Weights of a small transformer language model: 31.9M parameters, a variant of Adam for these matrices.
Each number is 500 + 25 x the weight over the matrix's rms, rounded and kept within 0 to 999. Layers, rows and columns count from 0. Numbers have three digits each.

# k: layer 5 attention key, 448x448, rms 0.0422, rows 260-319, columns 128-191
# q: layer 5 attention query, 448x448, rms 0.0496, rows 261-319, columns 128-191
# v: layer 5 attention value, 448x448, rms 0.0421, rows 256-296, columns 128-191
# o: layer 5 attention output (transposed), 448x448, rms 0.0368, rows 256-295, columns 128-191
k260:509506512477541510500504509500497500498486567490519488490491485500492513531508510510514495486497489474511526509526459498485527488536478530502479514510503496532534514516486487494471529500502491
q261:479522544495515492542442479494556454521485504527443441476501495502511491513519459495540418506485434494490511512491516515485460483511443494529498507523547480487482530498509481512534489478500492
k261:512518481486433493475530543513494459506531518519520479485492458512514478476506542523497538514540508517501486509498484452492535501495456499494499486493523544495424485537498514510541523531514497
q262:519451467499481491509497492494483514506515493500488517541514522492531479502496447535515477483507476525491484516484502520544503452508517532499507540515547475505511490480473505496484489487526486
k262:486480491518530514503481522512475507502489525481505488494477469496485506529500484511480525496504457513552526490536442509475498498529474522489497527520536496527515531527499514497493500482461480
q263:543508479492514519460484500492480453520523496488493485487508486504482514446505480468519473518472501494488516480480510481496498500511470517548536491510519508440507493476491514511510482446495541
k263:491512484483475482542538538533518504533515517509484496498497478535507525497506513510499492474563505499522492484477533502518510489503453497525511538467518497505470481520514471516523497527497498
q264:479534496509517556541452497515483526510491496510482465482536502496531509513525446502473506468510463504495533512497483506490505512484480519480493550469499481470547516495483453484502510491551465
k264:476476512519485505532533459481479475484493509519517495505518479506494514525507545532503495527462490512511528470487494493437480481505500530491455490552503520509519514490547530512509484473457496
q265:504482493497502471492511480503514495500506475527509484500468483539483471502508538477499483495493515495525507546492486491495490504498509494483485491532519506502495491509534534510499499512509479
k265:529523509526464496502552505497516522508500483530494485469511495506505483488526491471503511494535538506464492498487505488505494520501498464499489466471502501485488493474505480506511507514496516
q266:493528487504505523505481517501517528507510520516503530520521497450518525463486466519497522530498502514495475468514500519486509511467481495504473513478476510499513507500501493494502515473510482
k266:487480503497515515506430467473482469496515518486532509515489519508511517533518510497506470501453476481508493509520485526499496472530495520502503527530475493499540510472475489493489491511513495
q267:485510508489485493506502495510490492497500470501453457484499491544513466521567535468473518490480498471522501530484492509485495489487508480477521483495512482482495525528523523520523476518514491
k267:529501505462516469500547538496496538516494529526486485496513506493488494489529487500466496513515507502479506507480486482515474504500536489471491490487518487491499493515501512498496506491490492
q268:503476471491527511475508508489529476488500500511506488457508507536508464520519516484500515463514506472516512517485510507476476481499518532501518520524530491468509454514517524522474498506501470
k268:522507501510491507521550537516514558525513480500500494489517502493485476480492505524491501511535549491501513488477512472499495517522515487486481485471499522512477492487529494455514500497477486
q269:477452502497509477492488481498448506480497485481459496509494504525481477522538518470490499462499520497495484530519510470483480511513473480497497483489509497476498510500502498507493509534485509
k269:514501531502509458478500525468495528522460551525493457494523510517498488486517474486496515506480482521473516503509498537474483486494520519478485502509534525496486530501492527518501495484498500
q270:497513518476474478488510496478502503537510527526516535509489498485522528483465459521510501492511498512509521473511513486498500491489480534519515516488511505518483468493465525475513485467516495
k270:460487525537487537506434465509502462483498492491514525537502495500489498509471503529517498498487497496505509509528495495506511481493481512504509515519470520513522516484480490498513504493509499
q271:462466472507500475558467477496527524497489496532492528512483532484514498522488496489474450529485467508499521505515502521511489515513498470519476534508491480518500530484516493511492487498492493
k271:484544497520496511487513503491513492475489496519481490469508519535507492482523489448503531529495512495505507475507501474472494536468542470513506463492510489477514513506536475516509486491490510
q272:452511505490489501488464496492516480452511484525497555487448519497522500457492498452502479533447489508492484507488505492487454494520459472521469492512489514437459486466538561510553501461539510
k272:502565497499468491458483540489501482481505517505486481468473467514530500483537489473534478468532505485443487487482503475476475502512486513518532486465504539440485461485490420507525529502486523
q273:490496509489511497516477503473490470521514506565508489497487497452453527513482501488469474498494463497492530515496482474490466528492423456470490508533488509476458538505529525501521508481476531
k273:497562487482453483487526485489514465494518528536489509484514502535496483479516497486511503494503537504447482532481492480493507492471492460517508479470470506507466472492504483493527522523516547
q274:537441489497476473490513518509448523474497502471474522540524497529490458500511497506492438464478508515507480506505502489509499486493495515532508460486519472501494499510464513550524480480487508
k274:480499494530529486523454507513486462499479496495477467523515497497497530507492474457495540510483447525490508496516513557513538476490473512518496535497539517501514549500473516535492488500506503
q275:488480435496484431518534497520555542460509494554527535523448573511462446474491524510512533541477476519529507504514487529529542515480541433488485511521437523527579523491544499495484487458541540
k275:431555521508472516484495446510506525534523480505496490436493515482482505490489475468508529482511479507507503512498471504462477551473557485523511490462445467479502514470463458529501504493480521
q276:513527510498515516502487493488470473483508502530482530492529488517539490492527485455542541527476505468492522487481520486473485487508473494492532529519500496457501513534508510542493496491469491
k276:504509484467508487479528570526502536506497542500462501476528513494490497521513488511493503505524490504496507499485505459495522486534500516497509522471542508475469483502506499472515523481506518
q277:518513516523508511521483499491507519507474502500522535497500503491507531476448443509491484507505482541487519474494492481508493499499506529497493531511497504510503510509506489479476482492502485
k277:473516500491500520502443482502508495490512461498505495512497477512496483484483507499502539496494493484545489505507511507497501494504472506507511499521486503494510514501520522507499484502485518
q278:480519497518484494515502476525479509454510507500489554508504567516523485435475496483531499541468503530506480492482491488503486505504542468547471525501514496506558516476520499505469484467492495
k278:453514508503529531492465513526487505496490496485515500510511492486497472513494481487510528517475448494528508467517518500468502510511510541490501538497490510479528522506499505522479494494495496
q279:461525557500496500508518489451522472506485498539474535517479505514521515483529475480513524542487481455519504497500526505462473506514455474511507523498546506473519495488490534530504508439510504
k279:501495537481473462463529498465505472478517496516534528520487483530512484530527497570512514544413511477483484497493479466474500492523531529499516547509487561505522468517427512508502485508511467
q280:471542504485506521483498509494560488505471498510506491481494515491518487498485506494527511542524508479503531507494508508469510515520494489483490527515485528516508502505515498503486506473486525
k280:531472488477433531484566518500532514491499483506508547483491498480508482499493514504511479501518527500504483505473514445458535509502507489516516456491502508487497474517518489485499498501492468
q281:483523506498512528456525511527501520452498513480504491487533516533546471460534501513507542535507508496490492499466489509507530493500528543496489496487503507469515466508516514470517525476550479
k281:539471484495498503509532529515488507508503517494487521495499467457508499525492546513493462501530527477537506479490503488506512504515513515476510489485485515491495485484501504478504509510498496
q282:531497498513514524461500483496447496493491514452469514492508470514537495470539500507527522529474529461510460495491518515500556490536494555529537475495521498478507466492448505531489482493465508
k282:522418514513534498538541550530512495499506505497497501503487501508494525531536502514481455517523496478529515506515512503526526496528492530485491537497538494520525496494492516483470509491499462
q283:469558517513511523479504517523463531468500519484525499484539486516496510482506490509501525493505512500496475458513480516477519525510484485494492524503464539483535493522500485487454494480481526
k283:494470528494549490510478486486525475514471475501508506532508504503485494520513477485494452506489504509468500511477543534498502461504502527489494522516488525494509497464501505492488498498510490
q284:470523529497482498499449522514475507487517473514496509480497508486510500449482525454520472533467484526480491483478509499503485514518467448537476471486489542461467536479550525488561490478508499
k284:487511485473494494495486543517494513496499509510494476491497502493499494478508496484492499509527526512488493518472525455513482486453469489479504508457507511452460497518526473516546501517505521
q285:461490495511468478525518501480562484533503512538481479506477511515488523504465514540473521528503486472495532508513510523453511500480505532504495502506486485555504470518491500515542508479510473
k285:472523502518454501478512492501520473473551463481537511502461510476536479478482515511497484519469534501496474485507527486497484535484538475501497477517494521519542512501505498502472477524497527
q286:473500527508477484512499500503448531499513501488470538501491512518499513463489490478493499522474501554495489478516483480501479485471479470518477484492492494512477529499519504502557493493516480
k286:472515506509530472487413525488473461490486498494490470536517486507497513495510465452491490516447480475481513502514514501512475485482495499506513511497492491485504502496494517504491504519538518
q287:505543514512522554459483483518484517459516507454500490453537495514528495515496460530483493481509509519510504472511478521484522475516476515505505526500518477480537480542465466511456479502493486
k287:480482527502499500567496494518534450502500496506530496558530445524498509530504492518528505502494487504507511497508511536478524462507490532508470506517505533502508516481523508508474478494479462
q288:466514520489502513496450515461502500467517494462467508489491466500498496514512457554492504487459490528486499465511489542497502466493473552501471527483479492495482462517497457515523504526549448
k288:504508494517529482523415500534479449512521471467506481480483473469517508500483491470501439478489446502479517502517499519490473514514478518494458484511524479505484520476517516492489503490517524
q289:493514498521495496483499511493502540490513512516504514511500500499481496437477503503524496545465495508478471488482507487499501545478495443515479499513479544465509506488527517493508487445524510
k289:455538486454482483513464470484502501513522506535510484471484490499507500522495505491496490477530530474490503517448526520524487502489474503506524504448468509491499481488481458507526514532498487
q290:518525509510472518482508507522452494511496503491521505535513496512498539473457528504486482501468535519470497485514509479521531517531480506511495486505489509540504506466467518488478492474512544
k290:506479516487520490490533511480517498529494489518482499517505510515510508507486479431493491502558483508513463498501518526523531476510456475519504492504511475538508495515463492536487491518506523
q291:489463521504458477524505475502520486509486479523488485499487504537500513528454490474490454471505483518530495528526491472489461508525467484491489496531519509560481522503511510477507494508497492
k291:491533511552482510463474499509484494483493449502501504505512453503500479480468476474503552528496536521472511493502517476494490501467481494503511478502505521481483500505539494516526477522511493
q292:523510494489510507455556488491515495501513501471541475465517521518514487511496506543536531485562539496520485512504494510509522473522531522465513510501527516493532448508499494489422518524493509
k292:548485483513507515529531475491514528504497503487554532513499495483456500508486519556519512483512551496512522491493499499490512515514480517505496488485480491527515478489493514463485500485475488
q293:463532490494490494453510468500481526498498506515495514501487488517553499485516518478556559539472518467496494481503512528503541475523530490486509501529486515498531483494491465557499491502479493
k293:526470495476477515466502464509517508518496509468480517489512520486481517530446500522506472491533498494486487517496496473472552502520512510515531509473488488482515489478437526509501461477509514
q294:527500473510503493550456539483503501503506497475480442477489482519491513522493461493465488445495468513497514488487484535507518488477499515488515504490491513493475544499522510501518475513497516
k294:484534503487478481513452479514501473530529477502493478475498510493487482456492517515484521501522478508485501510503505522539480507470473474511462512492518490536462526507520494478527500519501511
q295:518505526495501527516490529500517521509503505484528539505505479498469543448482486495484477539464505537465483499476489455530503539470519525505516486500459527479488480494487514477542488453527488
k295:514519495491519477493475522519494490498499482484487514503478547499527488511494511464478480473526515479507500501484535517532498489509491520510529489486498459478500522509503480496504496489524515
q296:473500510489466497533500499547506538484484507531487502509460504507502490476514555487504504559495518467493494527505511488508495525492494493515487469486492513475492530480522519495529502505526512
k296:545479495510490492445544526490472510494480540527472484492500571516541491522510503465479493481516491507494506506465498499475505504469544485477498481498504475484548499522493468509500541492517519
q297:469491506493501486469540464500499514489515499500490470493485504508485482507539534522500526498530550478518504528502491505492508497511478488499503491487507499485497479514505517502474514506493504
k297:515484514495486487501528498481503501491481523530504481487522520501487522507500498518499475503506512477465505535502489507489495493504519477450503507483489506497527490472479499483495522506508492
q298:505510484505493489494498496520478520471540502503471493485523515516529479513502476495499499443508498502520480491503496527498489480497480533502479517469547493463516495483510493515488500525508475
k298:473483527530551510540465487507464479499497475486527487538511446497486504499522476508510520526434493507478506490515498527470481481506496513493461513525505536498536512477500498487483488498505498
q299:528442498510488452541500470499473535517497492525496503550483541480454521532498517472480497511500513503513524544519487515493492532482525473509493473482488499541523543489533508472502505535521512
k299:443524525491496497506513497476525544504469516509508504484519524485487528497533494495514534503508498495484495524520472529543464498502550467493484474513476473472503549484487514490524485469522516
q300:487523498506495526528481501508507512478504519509524539495529536487499501470464444518510492500503472524489502471499511483492489513499524501505484551503484498514529500508484474485468500482502493
k300:465507487517507518510440481512493465503493469485507508532506480501518485501490496515514523500490476510519510467501533497479525491508503526509515519524512520486494524506535492528504474500499491
q301:493510541497467528490496511493514478569471504499473466474476421511523521511524497503518489486507537459515511501503509526464515466502467512505513436480483498523441523517522509515540498513547476
k301:565456495512461466482479509531511465521539482483510500505513513489522504515472520496523492491474486476485492507505496463534482494478476476458488487526511497502474509502538529484547498495559500
q302:501483441484511483516503512522523530522523498518490473513482512488489499502510514501482494470459485467503523503502489475506475530480515485500489460494489478508482504492514499499522492519505485
k302:483513447522485482494484460490458495487525505514468480501497551515490518453479510464484530489470485521458497509495504539469490519451529487531504486490456459462509546470523482492548484490492544
q303:524497517493508504475477486500456490494494497481507478489533506493503497507479473503545456474513502538506491501495512490538495470515491533522520500507536499516500498493488480477491499491500499
k303:503478487513533512491478487505497493527476486462497493517496485480505505506509498501503482507536509502532502484549519499526510481534444520517515504495500475532495492528486502488491501502507492
q304:474513500512504479547492509507469527493518504508455508526501503486514494550517466506470487458483456515495488499527472519464484494491488487500489550470508480514501533507509456512511488516501489
k304:465507539492535509504464511484457468461489526509497491510504516509499506518531482485489517521422451497477510487518468521453490501508503512486480509532513524483514534495499524498479491502501484
q305:496505502494486503503498499523484492507503504491519549505523506511501504506481466513482473491480488540503509491519476479546465515478491509512476487521526491511535486494479507493490501485518483
k305:486492506523540491502471507487457494511472484486506487570529488485505503515511479478496517517503501491510523475530505510506515493534497525518513486510492488528498496512491512482475494500518517
q306:530488507505491488521448510525515527541469493511511479540492470487436521472480506503495407498474507520476492510508517497538493511499496522541486503510507484486480528471501498494533465472502500
k306:504502490502501482474484506520487495476490487500496485480500514509558482471477487456494529509546492510502465509473514496531490502472490479491497475505543489531479550513514502539523511524516497
q307:510470514497473493512510523463465477523489500476478489501517480490529507541482467531495478453531479499517508491491514509514490489514468517482525507503528500518471493502468526499476490503469535
k307:512491493491490516524483486482515488521495467507488504514496461504494508518480517538502546511498471506534504478537480510504524464517469506518485523541509525545496497521491534498508493509496484
q308:477561499504543518518496500499524525499541514496490494495490494456460519512471496533478540564492495478500519481499479514500515545500469490482499532510452521509510499478480487515516522477490514
k308:471472503507467486542531509478552467485514506519528521463500544521494504514547500493528416485487536496492466542477489533493496497506532480487504487484447496471506488469512475503476494502488496
q309:531468477512524518488447513516470472478496494460514487477534519512521500504497482500516453472518514509484495498488509481529508474517483543523518504503534509507494475490481486486494484477506480
k309:532497489535510502533505538544525528534501502473493475480507487506507494488467526470479497513563489493551515473493526484509523496511440522517495503472527491504476523519524490492510501519454507
q310:544475451513509514479526505509485508516490500471498447491508492513472502535530553495498508501512534449483539526498492495516552495516535527497517480515496503512497490525484481512514526528484538
k310:516453500516503487507567536507543541522493507507461505465509557488508532494504529477478466487529539503530486494502541500543546523478526450497494479502523476525508496487526503478480498484495500
q311:523485512487519504492507506476510504514494530489513529526488523486501517496459462533526464487528486528486503478489498488498496489524476511535482541486510513524496491484489501467475488475498509
k311:443513498519504524489447451502502492488515508472526509520481484521492490526471511533542486482482488481538510496534487498508515471526451501521508510496470533517504508509490500507506509503506505
q312:518510508507530536498482521493495522509493495485508474482520472473463502477490511532498480535476518493470510514491508496532505529512482512503488487508458518465483501497483490485513504483522509
k312:536466457494499494500551517504514517519531507516477504477501547509502501490505534456489458465583530505522489499486526506527533488503467490506491492468485476530480466515529471489515503507493522
q313:511481461491509466516489485460497481521503509544522462512460514480467529568466505488478510463494475456527515532514510521486498529505507477453527519521446534566511517492501489493462500500447541
k313:476527516515466518507539422493526505496515487496502527519480520524476526474524497527516529503528477532480489489528486517523491511518533490560500517534506485503498458503464481514493459477497518
q314:498467461501505496496518491506516474502515490521504461492466529512499477531528531476510520493545498455504506521510491498480505501495518459495488500501489501524507515495499479476484508523477499
k314:505482516522462525501542515498510522511500515509501505479512521506499495482506501506497520496490506504494499527496485472451516517482539478489486488488510499481496500497516508513529499490493498
q315:483492512494501478474525482512507489479505473512484474474483491549494490524554533483485510487506517489528501540491488509496495502505519491480506472509525498490506494511513519528504490509496515
k315:526510503481454483498569518510510540507485469521516496491521514478497501484512496499489510519511523508477499529479526462479494532474534493482483489478514490475507510491491489493525507484461506
q316:505481499495478481546496476495539498564514501552514447516465527463489540548455514545497477506540480478528525524509505523482526479518476453468486516503494486569496554492522494473483495513490506
k316:452515484505405513469521451474526500481522517516516544456499497499496488471494512520523518527488479521515475517501466466484488536481497448495526459538482502496506501503509509510542478505487497
q317:528490497493493502523497483504471508513500494461468500503489476497465512514543519502495489493515507499496480485508497498520510474508515503515486463488519484507467500495474469488532510550491475
k317:512476515499561492497479546493480497507477524508492488524495516508489508528527497499483494502489471484524502504522472521535504504511515488491495512519500469513492531517500537494483511501547491
q318:478495515493503490504505494514486488513507482519475446488494489537497486522554533451484513457502515479528487533508479496484486485486492486503497489505527477491495528501505505512514503533485498
k318:506483518484459471494537520507510519523480508536506482511519491494498513481531497494479501535519505524458475523486489482498475499478508496496481489491513496476456504495514532475519499514499504
q319:534466510480489476555484491499499501519486485517498499523465520472495510489513492483474488512509488516513508570505494499531461539473479487492490481489519496509485516458536526463501504500531499
k319:508480482514474515486528517481488535520495532510494493485491496529504521484535512513501532528502485499514525491508470510491487500509477517510520448488500483485510507517486477491522501494479511
v256:489511493505447515507483492511511512498475495552504476501485538523542488493528551489462523505505501475499557505492515464497486507516531467557513493501435503481523537423490465544505502548489486
o256:495512530496532490491509487500525500526495452490516505518514491496491525483520459498503451477519510546506486490474472541502502480502409536484527484500525473467486459540464494483464494457508515
v257:506440497509475464481489539543478493503448491549462505471487550506539503487504545519475526443500503497499504526500502515488485565542532446551557484471491514565483484480545486492525509446516491
o257:486505508491521495518557464499506508498498473499547497524465471470465496522484432472517502491504527519474489491550536501520511461491497479489469492487467526478523522512500450520446490485550494
v258:541524538517523515561571486453471486485562516456563504447494484521500501493515492498506474522489534460499497471496476493522546493515488490432463521530573494491527496527502525437468501495534539
o258:488510466531455474515478514501483509498526588504497492512460491482485495516468554544476509527522487554489558492527402490494468542471516485519497505466461505554492546519530509456517504495466535
v259:482481428506478507548493510511523469502477505551515528531522479502475478512490492490488516512487509509502484490519530478490463500447514499517490527496475470511496519472485517542517499522510494
o259:487490532447495510481495477493511532512510595527474475499525490516535482488524467498524483507485453488515478528536455532472487498496461472489504522482485467461472486511517506522491518490466523
v260:507472455490460473477515478542511462494490490503461507535493504483552496476452524489468496507502487502513526530500539470491482530455566492534507438486462481510484538412476497551485507542508442
o260:487504502518514491491484501488507508520492589506466514520507498498498484488524459499501491486472512513486459513600398515500509480515465499515512534503513466476463467498493489499525499488493513
v261:546490528493482527490511506500510517509508493478488523506477489499538502500492493500492543533551452448464510498502504489472521470500506502525505487503479496493498514505506482482477480532462480
o261:488517511512502476507502507498504511519482432480512506527533491485457505484503471463494489468492509530495508501380544479503495489511475504514535476474518496471495466497494510486483482497501519
v262:504524493507487502462478470455528486509511500511465484481490502515526512497526582507512531483476523457545513487489504485495554525502535482498512476502503558512545486478488489546519493484510477
o262:508502487615486501538513509476493483497484493480501512480466522510501509520481502472489488464534524524476511488548452493504520481491475530519510504500511517466513511516479485475482495467488483
v263:536472529506530489424518480446469490510553509500472491502505539521543491485497539458493500484484505460502514518514524481485499495534514490465509463508557510505511485456516529495447488489517502
o263:534498449531464494548474510510501512520511443486519536512483491549475515507475528473477516511518511549481493506494504484516487507471532475523471498488463517519531509520508510468485477486516508
v264:503536526488528525488480483538521548496567500497488474522481534500564520497498530495509473477515441450534561455493476546492554490507533524517481573554497526506557519517513511534452487445502533
o264:541481445498486524491532525478480462479487489450525535460510501514462511526478511485505485511503537519538501504371575451471494513491489515489549481510540502493459467517492475466539507534528522
v265:512514533509566463507536461484488533505516496465513493467540486495537494488484546496493483534528489496478531489492482457474465531570496467477509487532487540502488485467576554476450510488503500
o265:510521484530485500521451510529488504507553522490509529529491488526444523512489539475483466510461509532499508521500441514496478521445504523521511469511523476519489512508484487493516452481522534
v266:508524504518524528510501464558484527486534504503487493471469550467534500490485522478490516501500474436513523478500496515515482497482550462486474518510534472550561514466538444456508507446528494
o266:512503480456462480500543516472473471522526575438524530495444485445493507517476504516506485470490518567489522525491470474457500514498467499505559525498506537479474509526513469488501499499488563
v267:480451492491493484529534484461456511519523498495550502481459467488485487517533485490485543496506512480483450511505485489505467478498481461459478521525493474522505505566522548434507511547482521
o267:516501516557485495514489498498514529499525379512522504495518518526496517480489521495502495511505475516487538501445552489476480522471521488496472470477487520509549515467512511500505493490493521
v268:499471478498524516491519478506551456517489496509501502518533491492540514487509520495510514500494504489501486493501514509539507529504502478470503498476529537513471496516560490531499509476487470
o268:498520487478500498533500503498447515499504513483491508478486486500463471515505470492479521517498496508463494494434536484505492479484490494522487517491475455520499511516510495488516505514504526
v269:495496536506506475479516520480460535488521500455493508479495466466528524516481471503505509521479528503489474527486476517443483489462507493446522540510466497527463488540490458451476505537497488
o269:494461500584525499497480500508517498501484487511499515498475476489498508498485539506490494501507500518491510504540490483497518486500516474512482467502499530510500502486520505511516496484490504
v270:524521480506476509474497499558506492502492481500526517508444499495485489471488509497477511508510473446505459487480510528479507537479506501526505507483484489490494497451510481528504515483496470
o270:471534505457476473510513486473458494514524524489494498531512508489508475507481472478493519475478502529488493517490499472508475464523474508501535520487539480454481506492516472473503509500492514
v271:529453429498496454496526535532525501499514507516484528525526492516518508508458454480519481489502460460529498509505516452469468496494474528483529556512521480484479490496461553585474494515489569
o271:491491532516537513462472492465530527487500562537495491472561483549521449493509409452493571527489499499497477558452530485490505483498494480480501542487479499477447489500544497536519482568506476
v272:502470526493468492486505512500481534507483498496477483500506504495531498512500499508507500513512478521461530542511484455477486483520524488490485493508469506517495536473520514490447491555494482
o272:536471492526515496522467509517511527521487451498519531518541489514473544489522507465529462510458501518492462496442518524503486509477471507499496464492525511498511474508481534514530497509515499
v273:558535557501551519482526505487463445471544493464528485535506459501483504451503549511526523521483525430484461499498531516520493499522482506499515524476494495455481466539473516502494490524488522
o273:489526463421516496493473512491525501539484553535481458508487499509476490513475509512440525521526504502495505478438473520545521494504524485502479525483506481566489496487508489461524506494530519
v274:535516525482516513502498515537469508504562496492534535544487471499522490451496503506536472437460464490503425483498500566493582555544456557504505561509494558489470474587426549479448479463529540
o274:473485433522468487505511489471507495523485453526488498495498535518491474511457503482483566546492520497512507515468537461484487497462540465487501498480532502518481538475526477493580498523505513
v275:474495521505447499454453544495511449493439511533460490472468538496528527518507468514503533488491502518529521526498525523480497519484541507486523472469468505527533492433483441507489500523483452
o275:521483511464553503514523513515501507516455500506503494511521459501496523505517473489497475502522537502468444460522510514517542451534466470498466477517516509504531501516479541500474551496487491
v276:493484479519491461560468507478467532515474497541498515525514496501475515507480484515481523471497507574501502503514522427525494456479516529551493527513467472527489503479443528469515499535511502
o276:485470505433505510471509467494541532524498450500467453456565533515550524472539483534517490542497457472509501512438505584437504552506437457474469463471470502495490505490520511532506477472480517
v277:473478453500445486494490487494492492504495502532526476477503512489482503448489512502471511489534503458489517501506516415473478508523542439529501439525537507483513482433572516497527486484520486
o277:485554535585532449509507466505497515522533399497508502512495519502525509496490452496474520482508489566483520496531485507513493490513454565492505522471491503484510514518479445482426486475502517
v278:497516496511470502503517506444506489509481498522535481472461522507483502519505529507477499510463532483525509472482513543516506522463494481507521508519485469503517499471491455495534496482526526
o278:485514514542526506466502513505494486509506547520494493497483481500519492507488489518508485482527518514493516508599434517498502482530479504502490520487515507514479516510495494498459521500484507
v279:536508513476545498467518507578484487515523486547509529547551465508528503431484500492518437481487447520504454503503490498489541563533471556510501496497476546479453489512493504518437502480488515
o279:455482431506456470498474503471505507507485393517485509506481567502493483492474480459483540519458493497504485506503558497485489495468518497468518497506534499516492501477535486519627484533518521
v280:537551485505515487499464479473478515507478501527483469497515512535438488493514513463506513458526455494491550517509510525481495420475494529502550518493519487455489468459429483455490511523512521
o280:528485524411558504455495503502551523520492414513519446492530494543532514477525505547495494562525500470509512473435523528532509527539482478496481487496483514536491481491509537503485495462466448
v281:460493456494482504495515479550493489502485497504502549582489496493438477472467452522487490479464510534445465493509501447501533490521477555538494467486475483519480477481432530501541497506491459
o281:466505531483468477498503484455507506540507467498446489465559565518565470456517483457537520446483411455507504525532484528456494522498477511465530484487504485469533520489512485532526483517520477
v282:489518479490506520474490484532484494485551503506515495536504505492531505495527553484483475464469484457476460468488501540500549479502468512498505546529533490498473511496493480526460491503535552
o282:507499485566523503498507472493512511479468474514505513493474495486473467503458491492503530491490514503495509516532498484500496500470492495499524499487492503494478479508510483488544502499483495
v283:480550535506545523488484505504508495510504493473515480474482522508434497514542514491474482468512495442492534489510484510441488498510496469476451516523523440477551452475570457506547501500533548
o283:519488479488464512484504498521491481486510384498542517496492512469513529501468516501507480482525499497523499499376601508525497505493525560497522513498508547515478497510484510481484497501511492
v284:482517538496444540498503529468513464492478489495493503515486501512511488492512484472472515533481518426486469529491513524489508524526475513492486506467544491468528499485516524488497487509460506
o284:537516509481497505511487486510498512528476565489530496537539485456429479522466470495526492459534483515498502480458512480555498447506492515508501529467482475492505482506500495489448533520506474
v285:542497477499536485494462482497537531531472502515507458483497547524450521516475488519490455504491420518532546495503500469534421483482465499520572509527487507517504482525478439490536483476520534
o285:478498516433513506500506492506499501473519428500507514468504515510514473503524517528502535551486525491479513516428568493491506520510509507483461500500521519521504518517500498518464466521525499
v286:527504517509533501439491491497511493499533502514494482501485509511567494491508514515505515492484499494556494516505516512492513526504539516467528476487504556522532474523484484508480486477476481
o286:496482460498492490540486528486480487481489466495488499477509509520488502513515508477484519534484512516468485500447534475516506495487502479505477511510497494500513525500510500483509497511533505
v287:500526492482491522529518525482523526508458486502538515496455478471484503495526472470468523514501517477475458517497502512505493548465468457552509500482466477516455496499544457491535497512483495
o287:486523544545493494485514488506477465480568439490524495553467506452465495511477513477487502464524503514503537522573519506482469465489495473516526466500509509472500495485500499497450504469495493
v288:510492498500497523509502480573473536488518502497491492523428533480573493473481466475490526463521461452491516513514486524438511497518538469535511522492463489534514547482517527474428493492504479
o288:517480482482489459506487529520511515557486512473521527528528469458435514494484525494485501540461527547504484545471511490492499509479487473466548477480528476492456490527511514473548496495486574
v289:458522469495510476504505496590499545483482490540504531538496515494488505451481530480483462477529447462490533478491504495471533512484479517571445529517497476528489516479490506499496508416534537
o289:501506487493474496473501472469483486528511497472503507492478547473500465500475465515532530487459518510515501543510491509494476524514475528483586508493532531454465501502502466519544486504480529
v290:517503554495447507493518459434522464513506503497528497443514466508489502519523512515510553505500532551497503527500505521527501516542536502418476437494511558487538477495515472482512503527478401
o290:506507496569501480536488508532465494470485468520504486533494498498515524515526513505482445480505502501486508445533459468519476489482523508534473505528496505521557510483473497503459519511494476
v291:488437488508519516539531479488467523501540497444464509500495479494500492515427475537514487539500483518493468471501483458507480482520504488503509520531541504530474505549494576514492507530504509
o291:519514484517504480515492498481501547500492531517522504501532516551525499474501537475510502499461493511477530529466463517480481511490519497512488475503488506485498527470503481519515464514502517
v292:478494494499474536514486513454506481492473492502528496482486546483476499526529462456493541526469534479510498484511521524494439526460543474498497498504469483501524496478536477491537504504523507
o292:505518526431496502506521494517488504519541535536515492507483477515519509509496508521482482508550495530500501524508519498482518450527481458503446501502502500485498518508505526500418531480464527
v293:523541503499519496523511455473520504508520510507491501484509513496526504510512540515466497533484510475519524469482498474521487486470528458473499469492503493497530495514556447493564516487487484
o293:491548543464500504498511509502491472495522536495509493497472479490492495498502509508501481472533505530464539501480476498491501499518469515520500521506504502508506494516473492471438492490498532
v294:556469463500483501469555477583483502484476496506517527504499440487468497453469542486493496455545483510491476510503516513459471524509528504538474482513505457494485522470520565494475492491521496
o294:468567465474492486505457485505511489506569443524483531553463536470506518474492489482475492469455497512508535532562521506464472533484503493495563508513488508469458509472510458509543476490493511
v295:562489528504555496474507480514462487500543492491531500518493492518520491488528499476549508491494468477460479496498509551524548514523492508476471492480514505500505511492493485483456500471499507
o295:490505440481454510512495514497498495485512433506479496485502481514469496511482538503485504545495507512518483491484521463486490539464529459500475497509475531545518509498514515469543499508507503
v296:512484488499484483442495500489504435488521484513520518542502475523518495473491488499508527496506464532493450513495516509472545538543502582475509457479523556481493461478481559556476489482480480